Weights of a small GPT-style language model, trained from scratch on English Wikipedia.
Size: 8 layers, width 96, 3 heads of 32, vocabulary 8192, 2.46M parameters.
Architecture: RMSNorm before each block, rotary positions, no biases in attention or MLP, untied embeddings.
Training: a variant of SOAP for these matrices, 159M tokens.
Each number is 500 + 40 x the weight over its row's rms, rounded and kept within 0 to 999. Layers, rows and columns count from 0. Numbers have three digits each. The size before them is the row's rms in percent of the matrix's.

# layer 4 MLP down (transposed), 256x96, rms 0.178, rows 140-162, columns 0-95
107:532584499577479584509512440512486440467490495472452481519397469546537544459494534568539475471469495470478536516517528513506581454509554507528486470506474526522465477516493477435510456510492466548528502525520495494505428526475506436515563454430477470571493444492475467493524478405411564464
104:519464544430504520478471437559494468535526486514491514440523516581477496505546567433484485514517528484452521571536445451543486554511463474537491585524585540508477521576548452481471440450472528455507493443531525406600525506521465512539475494453510471492481469548508512474478535542471554544
113:497517479531517507482506485518441483498486535514411556454416444481495524486466533481569506473468533520558427451517518465490524527495490487573521456436502483541536580473497487444453533522587428543505509517472481510534427542566516443558504458579514457473495470535509522534453432533542431464
100:459496491416497484547477517533474461517485503504564471391544413479495496534481452417496425435496490542496470442529526511441466528519591489509514478555493505495517536365451519491515454477498508479450475534523516500520513490548499497587538564527539579512487497510502509485493435511538543487
112:444489482477459513486425501496481456476495531482523577578461455504528560459506498468538530564441492477529500559513415487464513423487487529512454596429444515493455472471486521487462432458449507540549405498579482478547518489517507452526555519441529474534579522505493477502540512493445520503
111:459535390508482509555517457457501428485437551519557511559547557531568559558518461490537472542520500466488517479506504538478473478474594504513517559560529482541484477559526478542566474523485494527500541515519464427460512486436575448449434475462533555420474489539473475488543493505502487499
112:500434403539495532464510448530514573469445500497491532501503434517495494522466546559523487523581528482526510483488598503471534533503497508502458485491475531461555557531548462537547444566570580521535471535509479441512503553525482493508531414393530512456458510571496472445501450474493495503
073:451563545567477523495512472542556465499468519532490473460532505528502533467481514507443568462498433561536536483495441543534541532507474492434455381556470492448513534502487547532445420512476506441392449503511455516488463566491571520504500453559524483538473431448523510531514492493494466490
117:499433470397553424492472533491507495462527449518529495536530517472585518491513410530498470520465500446474545511493474525528449500477485483536548516535577553561495451467510517567455514534458423461484491438516522478483537541545501484517440471485497474533454568543531483532560523503548523388
100:510547485406434493459522473557461390495474544494482553520541544424625488504454528471513488514473520481515498484479512482514500480498501469503507471450544455441529597561525470519505488548509480501484496511461573534513500501564604535552552437505449453506534537478479567504481517480513493523
110:538495537496565513524441487558424486566556530444512564574537501400502559490599496517503535464534535514482541514532528477470514510502444510530499535471488436557508498561521501546494545511501508503465396476558479516500534505543439489448420428508476483448537535475534500451488480472529537459
102:553548528571479468506507470523514387538543503452453562505500476516463417532582506534504486491517551566496535506449499520440492534435502466429509508543511549504529502583570475512520473523525492502494474539463482515523486517552503523433410503453515531467518550511435510601554474504521504550
094:507477558491463487462505490479549485522467500519495504557519531497532456553459453476508565458512401469464512543483515483529505487624473553476438489478507549475537518534471546530519562512491554586473527557583540534450473485452430517518558505555427456450544544505541531489580521511503512480
089:518565511563462453515497535498453499511428498538563462477584466522544441503470468489544553481468493579484515495551463502526492487517492533535469462513516509491512523569528473458529418541554502417542577491480437567427541514447497510436523525514541533516423428525550476519495493532509534430
088:490471506405511463507401525488579563530526480489554499475471551512518478511469542497455522527468480485458522507451494470548539512568447545461461400477556541519526485472474518486477528466444577422465490502556497507489508479500551521499499430479554551501507490477465397529483511596498478554
092:480504537442534460535496475494394522532512468485455519550486463467552478486566528554557477568501507526434490531440491576482543456519470474530506574480457503461536499586627455523546463464540479519508539505468545504480487473475522463527451576464464484509544545488503436472457505483531506440
114:533518540553459441524526430429566539502587468508440496466462514394501501524501422584543454520507513509533471533475430471552482448544435539459558478489514455448522520491537483569525436464513496515533551515546535501513513447523518496526512530518482537510558563469528501529556539468490510445
090:478469472464493560485439457531455558470470488488417583523464461519445524596515557544521471545543508451581439538487553561566495532438510466618558532484541569537533480541487502482471551521521483502525524516515509452493491510481447475483508540522513538499514530491445501537532457551454493481
114:463584491463501478570525524552486507497480469475493512506547447538513555505422509508501475507494467465507511550522604510571455481499537457517572522533481529461484466480417472451507488495511440550465399490537512488473537440405493488510479552454565458493484431573549474460515473479523459452
103:554548527523451506481450470535499529422452555543497508462453484503438541488456535442396429483532444507503463489513444505536506525472552460574469504429460541564543468533503474529506470475493531478486447533453395571477516562490468511544527567504472544498480478512476509488469502500492408481
114:507449539450541508507496560476510463549454475460533510551498444489474511500471486472469463477494505493469460440507430535441479477510471575488486429476493463493501502477541541449516554477497527530471482522479539454442469567585531549538488385480412471545541445440548460535463492542422559484
109:446429542466474527544541441462559530513513493613455483423532531488476522489465479458463526545542550468465489454517543506589506513515497512495512508459526593477532483456439523492493486503474492500538511534580521520531557462444480487490585584444517490482423478557497534451506523443544485510
088:520554483470472526534516488585565506530444540521487471459577494460542509455520508420478469467485451526497472517462464481570471545482463496554465362509560490475474452558509513529548434512447481402524455497491506481512545501566516504513512530511496489478503435465519544523496536557522410508
# layer 4 MLP gate, 256x96, rms 0.135, rows 141-163, columns 0-95
107:476551527479475499515517541457483511544466489453525492515507544518517478455431495489517504491536561520435474431496530481475432470525431508542528533414541532605507548472479526553402577488567540518528488491469541526468537466516488567502452505551554531541507488468507532498490533596454578464
120:501492524429450479453544487543482459493438562591530555492406482552497594470465526503529500500490457485553513461493453535483463529533460498553487508478484497533526539489480549387521458460494520561482489465541447470458503493473472504529523455527545467509399418527504522499504527509453527582
100:552514588489549447487486459479504524502485520530452519537441515463549421537514464500444492505530535391460468487557501492398517514533519469495547483460490510463443502466525535522576490571471493582497497527531488470515559512463479498509487465444533558405508490581579528503478463545525517503
100:472429550485449513545547457524491442523432467450516573504616518500558448456510531469448436500499520456455503546522528514535506483514556443542522489544522502496500504546477440508464514461526469508508497547557413457428505536584485527579588477444521508461462490484513484518520461512524514472
098:491514442513427515479545520484469448533473513586518520501510489464537506489448501517445563537496533498476522487493475492484499469534492501589521486455519502503461598471554494422439441512481479530488562438439496441436566419540550513523458490471496492421467452523518492598482514549461460451
106:485533517460438483466520547428498457489486520535539466452460558471534521459484582493473480493508465469434506515494474464505503539515519429553545581511546480503407517523459532498510513500548474515527550513467424419487555481437439548533452509526513427453469432477537556460546458527543467562
084:458505509526508499491575464551492509477518463520444485498504520486472531467479453494456495458482480489509542421544534581554511563520468549515458457544501411508468528459454545534533424493452466519451451534444517461510533537447534468504543497566582532562467393427487451519536514454505535470
112:525534551514469538495512484447524498507524494621448516430563502490519533508449501445555497552510502479538507496523560447481558518524557486436534583529530447442503511504511517437450534502490482525454480457492483503593522499543461484460476513548507576488458472501456551424425465563438475493
103:537516490465480469579502562502559516536515509429504500569480518496467523443486476560553550492512521507545506515484480424466482545464479449472537500395465438510520521453524615512541451485534535462480536462501498538546494523466447512522515497473499492539505534396510464438524444484540545596
111:523533517501518498483548506587538546513514545498530519471459479478403496472469470563500472553478524505477429452537527527528449480483494481575552564454506516557606548516502469533473553470456502526514527526503509546506498441465608437532526459539476507482464522584447536507490507534592504473
093:464466475532486518527581496469495497529512480460541550509471497483481510431498478489473472563488465552450427558419440517446527480509493528484432467441516519460497489512483449524508496502537516552520484519439489482485515457574522514551486395585527564438467509555417532535462510568495504413
097:514521538504423526540549436590499482495427583508494498519576563538502531549519504540490537401520498507500475525484503515502432550467499487541455428492554451530433494482524423502447509452520461434496500545480481539542537509556466466474558479481500532482443502511508558573566468475495534470
083:557532509458524536473490489498481498530471444495556474533465490533587538502459548457528616412463519504470508500506462577485485574472471548444526491571521532517479501494550560497557414438482481502490527570468499496434521472532606518502505541461505480482497470510554448532517464507451449494
083:428449454546479501481474498510520467530533476444508474471481470509499565480533508502455389427514537450535472566457453563504478502458492569511563531535469543462530459548495459535539495549567419463466511524548533520514431502591532546521561539504549475567483444514481491548482484537495487484
100:538572467513408522514483433527484514543470498528497499498482561476490495490507493520507480463472431514506453485488452531470427523524488471496602497549512525504503487462489574499485448492511493457513551523433567412481519495417517596480490467546469542575587421558475509496508466492558469535
099:499490535427443473502547520567523501471447550553433455490565528506470470505532538493562513419426498514428499549476529535473548438467521483489540489465463590586553488478576467525462489495468497517552488490514516509523416505525506528510508414468505488507590477516498505530490491558580486484
089:506582521454455436545524515475490534485498495493487450431497412479492437506595508522576469522505487430493474506488507484578538509476490453491545496473546509536443520461516474500499519446475589514519530572566556513427471464474610527505463476482500477465530503535457535505495517521581560506
124:517475519468475503536544523498484392463490456451520575506542501523510427567460542487487509471442483519440491484530463437439562482489483485533536454479474477535536522445481442499475528456522500511517517577504499466552547555582542406466450456468548431464532552538543517517490505580534498477
102:463542521502498436489537426468433499530463552504482482491426480559487538490461545473551497468476476464473443512480519524495432482477595502511535531548506577526516516420468449473522539525548496463558522519466505465544496500456497477516445464517532466556473541459449387491542411572464514491
114:502469494455520428532478558514461445475466477504546455462554493492500530498515539521544461566552483518467480549469542372536448481474530534590457572463489450502516476454465520507556558450531532547507512498530430544474474492559505464490506435512471549514504497550470437520489517520433417467
115:536599517510527500530509540577559511434466499425516501565533508544475518437399559490453484508438465504471542461529508493479427466484604510571545548522544489508451499548562497443462481471467471508535474491478458470522497546541485493499538422493485525492521483462497474431550499536536459490
088:518581555382529493496509555540498497538431499515428550464470482513512534520518420434437510513515550496550473458519550525541552525544450492523482519469424558488519454452539490502517467596433484563447429505540518518501491494438502489467526511540518523416528506543501452507509504537516485512
089:519544484487544534482502425432502492493511490541548431460455486484455512508452537513522477437484473516446548446630565441521462506476456512464456476473509462509491492480542484489556439381489544507543469570507557538534534517523563453486449534496475509482468448562497476485572488505504491455
# layer 4 MLP up, 256x96, rms 0.14, rows 141-162, columns 0-95
101:483485407481447555518505488529518480450523519440505565524490537514441528521533503454530522512484547552561499570579449512514569545509488442459523458542509566420544448452460521518491502487498498475505475523479503477490454558435504522470476476495442473554610440521502474471459524447578513553
109:554488482528528497463496452514475512499476497406475534516496447431567451464615528432416493491496506482437485487460496490521493526457508509485507478506476476549571494518512451408509477522506544507457467477526525575533551474481500520514451548459423561491485482468442522502491416571528416478
099:541523528457543506486456570461455475548527492592501501501485592492516520559517482475495529498573567425427459487503498502489511435552501416476499544476559438544503491450458457487491414579493465440513471583449490489556550480507473492483456500477457493519444544511553485498503520550519474493
107:602442506497493537460544490571487484506497504458449466503512450528527491550538500514463458490503508411512485519468506517545471571487469476500486501578504478499477584527462499509515487469558394552499455480591414497503424445451557461470549493417455506480484543446551484512481469519498477490
095:482492523505537502466523453510463513516554475492468528456447476551470532468568509516515534454459527520514459605510525489527461509434574497431485515529521458517570459480475440565544570516517551429483496519497503603498490515474538446495563557503494430554574547497442534476481494438563514496
102:556471549489493532470510518478472406496515424412521501518511515479467472571525517531471454495471512421499480429494517614498533508519455541579547435454501468559497477468492499456464516461536463479493491592529477520427450493538524531462452448494508505465482520426458494535528558495436512522
091:501528494555501573550453518493506492501493500460583508497509454534517482532491494561519476560541516523410452583395491480490486440475536510487515510446536555485426497474496470476494537495489506515581532520551497504523477480603471565510502502426496495510543537583523577464515478500457417455
110:498522398515446459462540505497448434525503503453541480527483545522464529512483491533509476459470467473460484499557454524450461505474479485616493457461455408528432550513470445490493509461518457481543546536479484517466528532465571520566529485459534478590509458491449470457516526400518551510
095:494488522521555538580458533542511580489487522403547530560513531487492472426454517579524555423496490490556493532504476406463481532502493508458502489424521537441487456485495526466528543465498533516447513414562480564521491470517493460520481515444495523532526602444488495444497470492549514497
107:492440540540536465509492502505457477446462493489518516513507469516520476476556554497552574483496538517498446575449426509492549579537563489517424452502508500487475486521498594489504520513441424556490455445471433486517552550463518561574545477522565484403474456473533530461480465469498505537
095:490523497552517488484524513482487437510503508463502484557519454504479448607581513533542483459565490557447533536496525466547532510548555478486509510515538444618449514446522497454510515469468418560552488580542426489501529461501528522548474454430472489484546521497512436567464504510506548485
103:421461524451553494458467515490442559516596483519531509506444395493533541482526493516518511546483601502500480489500546459531540484463533471475541546478454482552504447514410511451445468502468461558498514435510489538451476457472528532507442517515474587422497499491474505436440480497483543479
085:498477406560441529429496456437529499514580467497500499510498409492459532492479512488506500494474574504533484493487460462498515514411502537435539512521486535538516535479463408505497513486467566534483473553439537490501483439408513505559468459489499581529526548493494557447449478496500593515
093:457518472528506439469529517466579480453494461461476483525500495503493512463547528516437470500449492488556460547523508567530486509501408534511510521412563415514451574451452476519432470499515504496464475556490516522515437505574503488522499494517594423534481489461437571462441472522491573506
098:519501536442468517509465493460521505524471488520452475585530490511504567510507519488549541504520524520434522489442546482530527507519516550529402511464516504476568542439517489507428539561488453472512483528514465587506470499548489488447522581399556479526501520414492522407471519533569563463
110:502511478444548536441486453448513500525466483572486470493495521484552536456577427566440512575521513483514494472493523506505513559508514509515554534520452476470522437470440501500504607561508528451541522501523503513464494580499454565458508560516494508508530575591561542450513547577486532509
085:471516480506459526508532541528550504520489567503491519506532460557480582486409471469501542493519428473568561492532470475521478423505433437502528527453510553438488525501526506541460509480435483523556430505469499520504407531462487488603464506559501424541506442490512487452465528476578529476
111:514422493497501408418582521467506460491550498429518502510512510504564512500478515565547523477526550505490510480499515431453475533502444474479548489463459472559471494516474542494500502451494469557498545544395472455523497484456588490483451508541505415529561514528450495460406471504447493548
103:434572552474549549429501430487523474529486506512494515536490468567469532517455507472536534483512598474541511488497531508413552433488569493522495555553472527494481546527497475509459526488538503501470567466529510524512463513499527524507464504488514425504564617500461398521544469511451544560
112:501458433426440454511549427559485561552576483527510552529544453492567533488484491535556510500569412542491485492490501537514500522519459521465517471549562445523559553456501514461471523477468527562509597503451499472527529573516498439507499492538541468542561500458542516473447489462504547507
109:531555508440522492540560533532496522453429510572478469530601533454563535531488531484497467479494533550484544506555496495554480534485562593492511494467456491525428478515466462452523572508511484451531533520448476566460513507521451529486533521481469476515458438558472519441475489437543405456
091:534493535542530479541502545504537468471488483486518576473460517464511486519546603563524442572510508520578469505484489442448414444505487469492532499539472524556524519458460519437519518514467458469478498492572523532601548424575513563550425468489509535527484507491496484544509491467462494578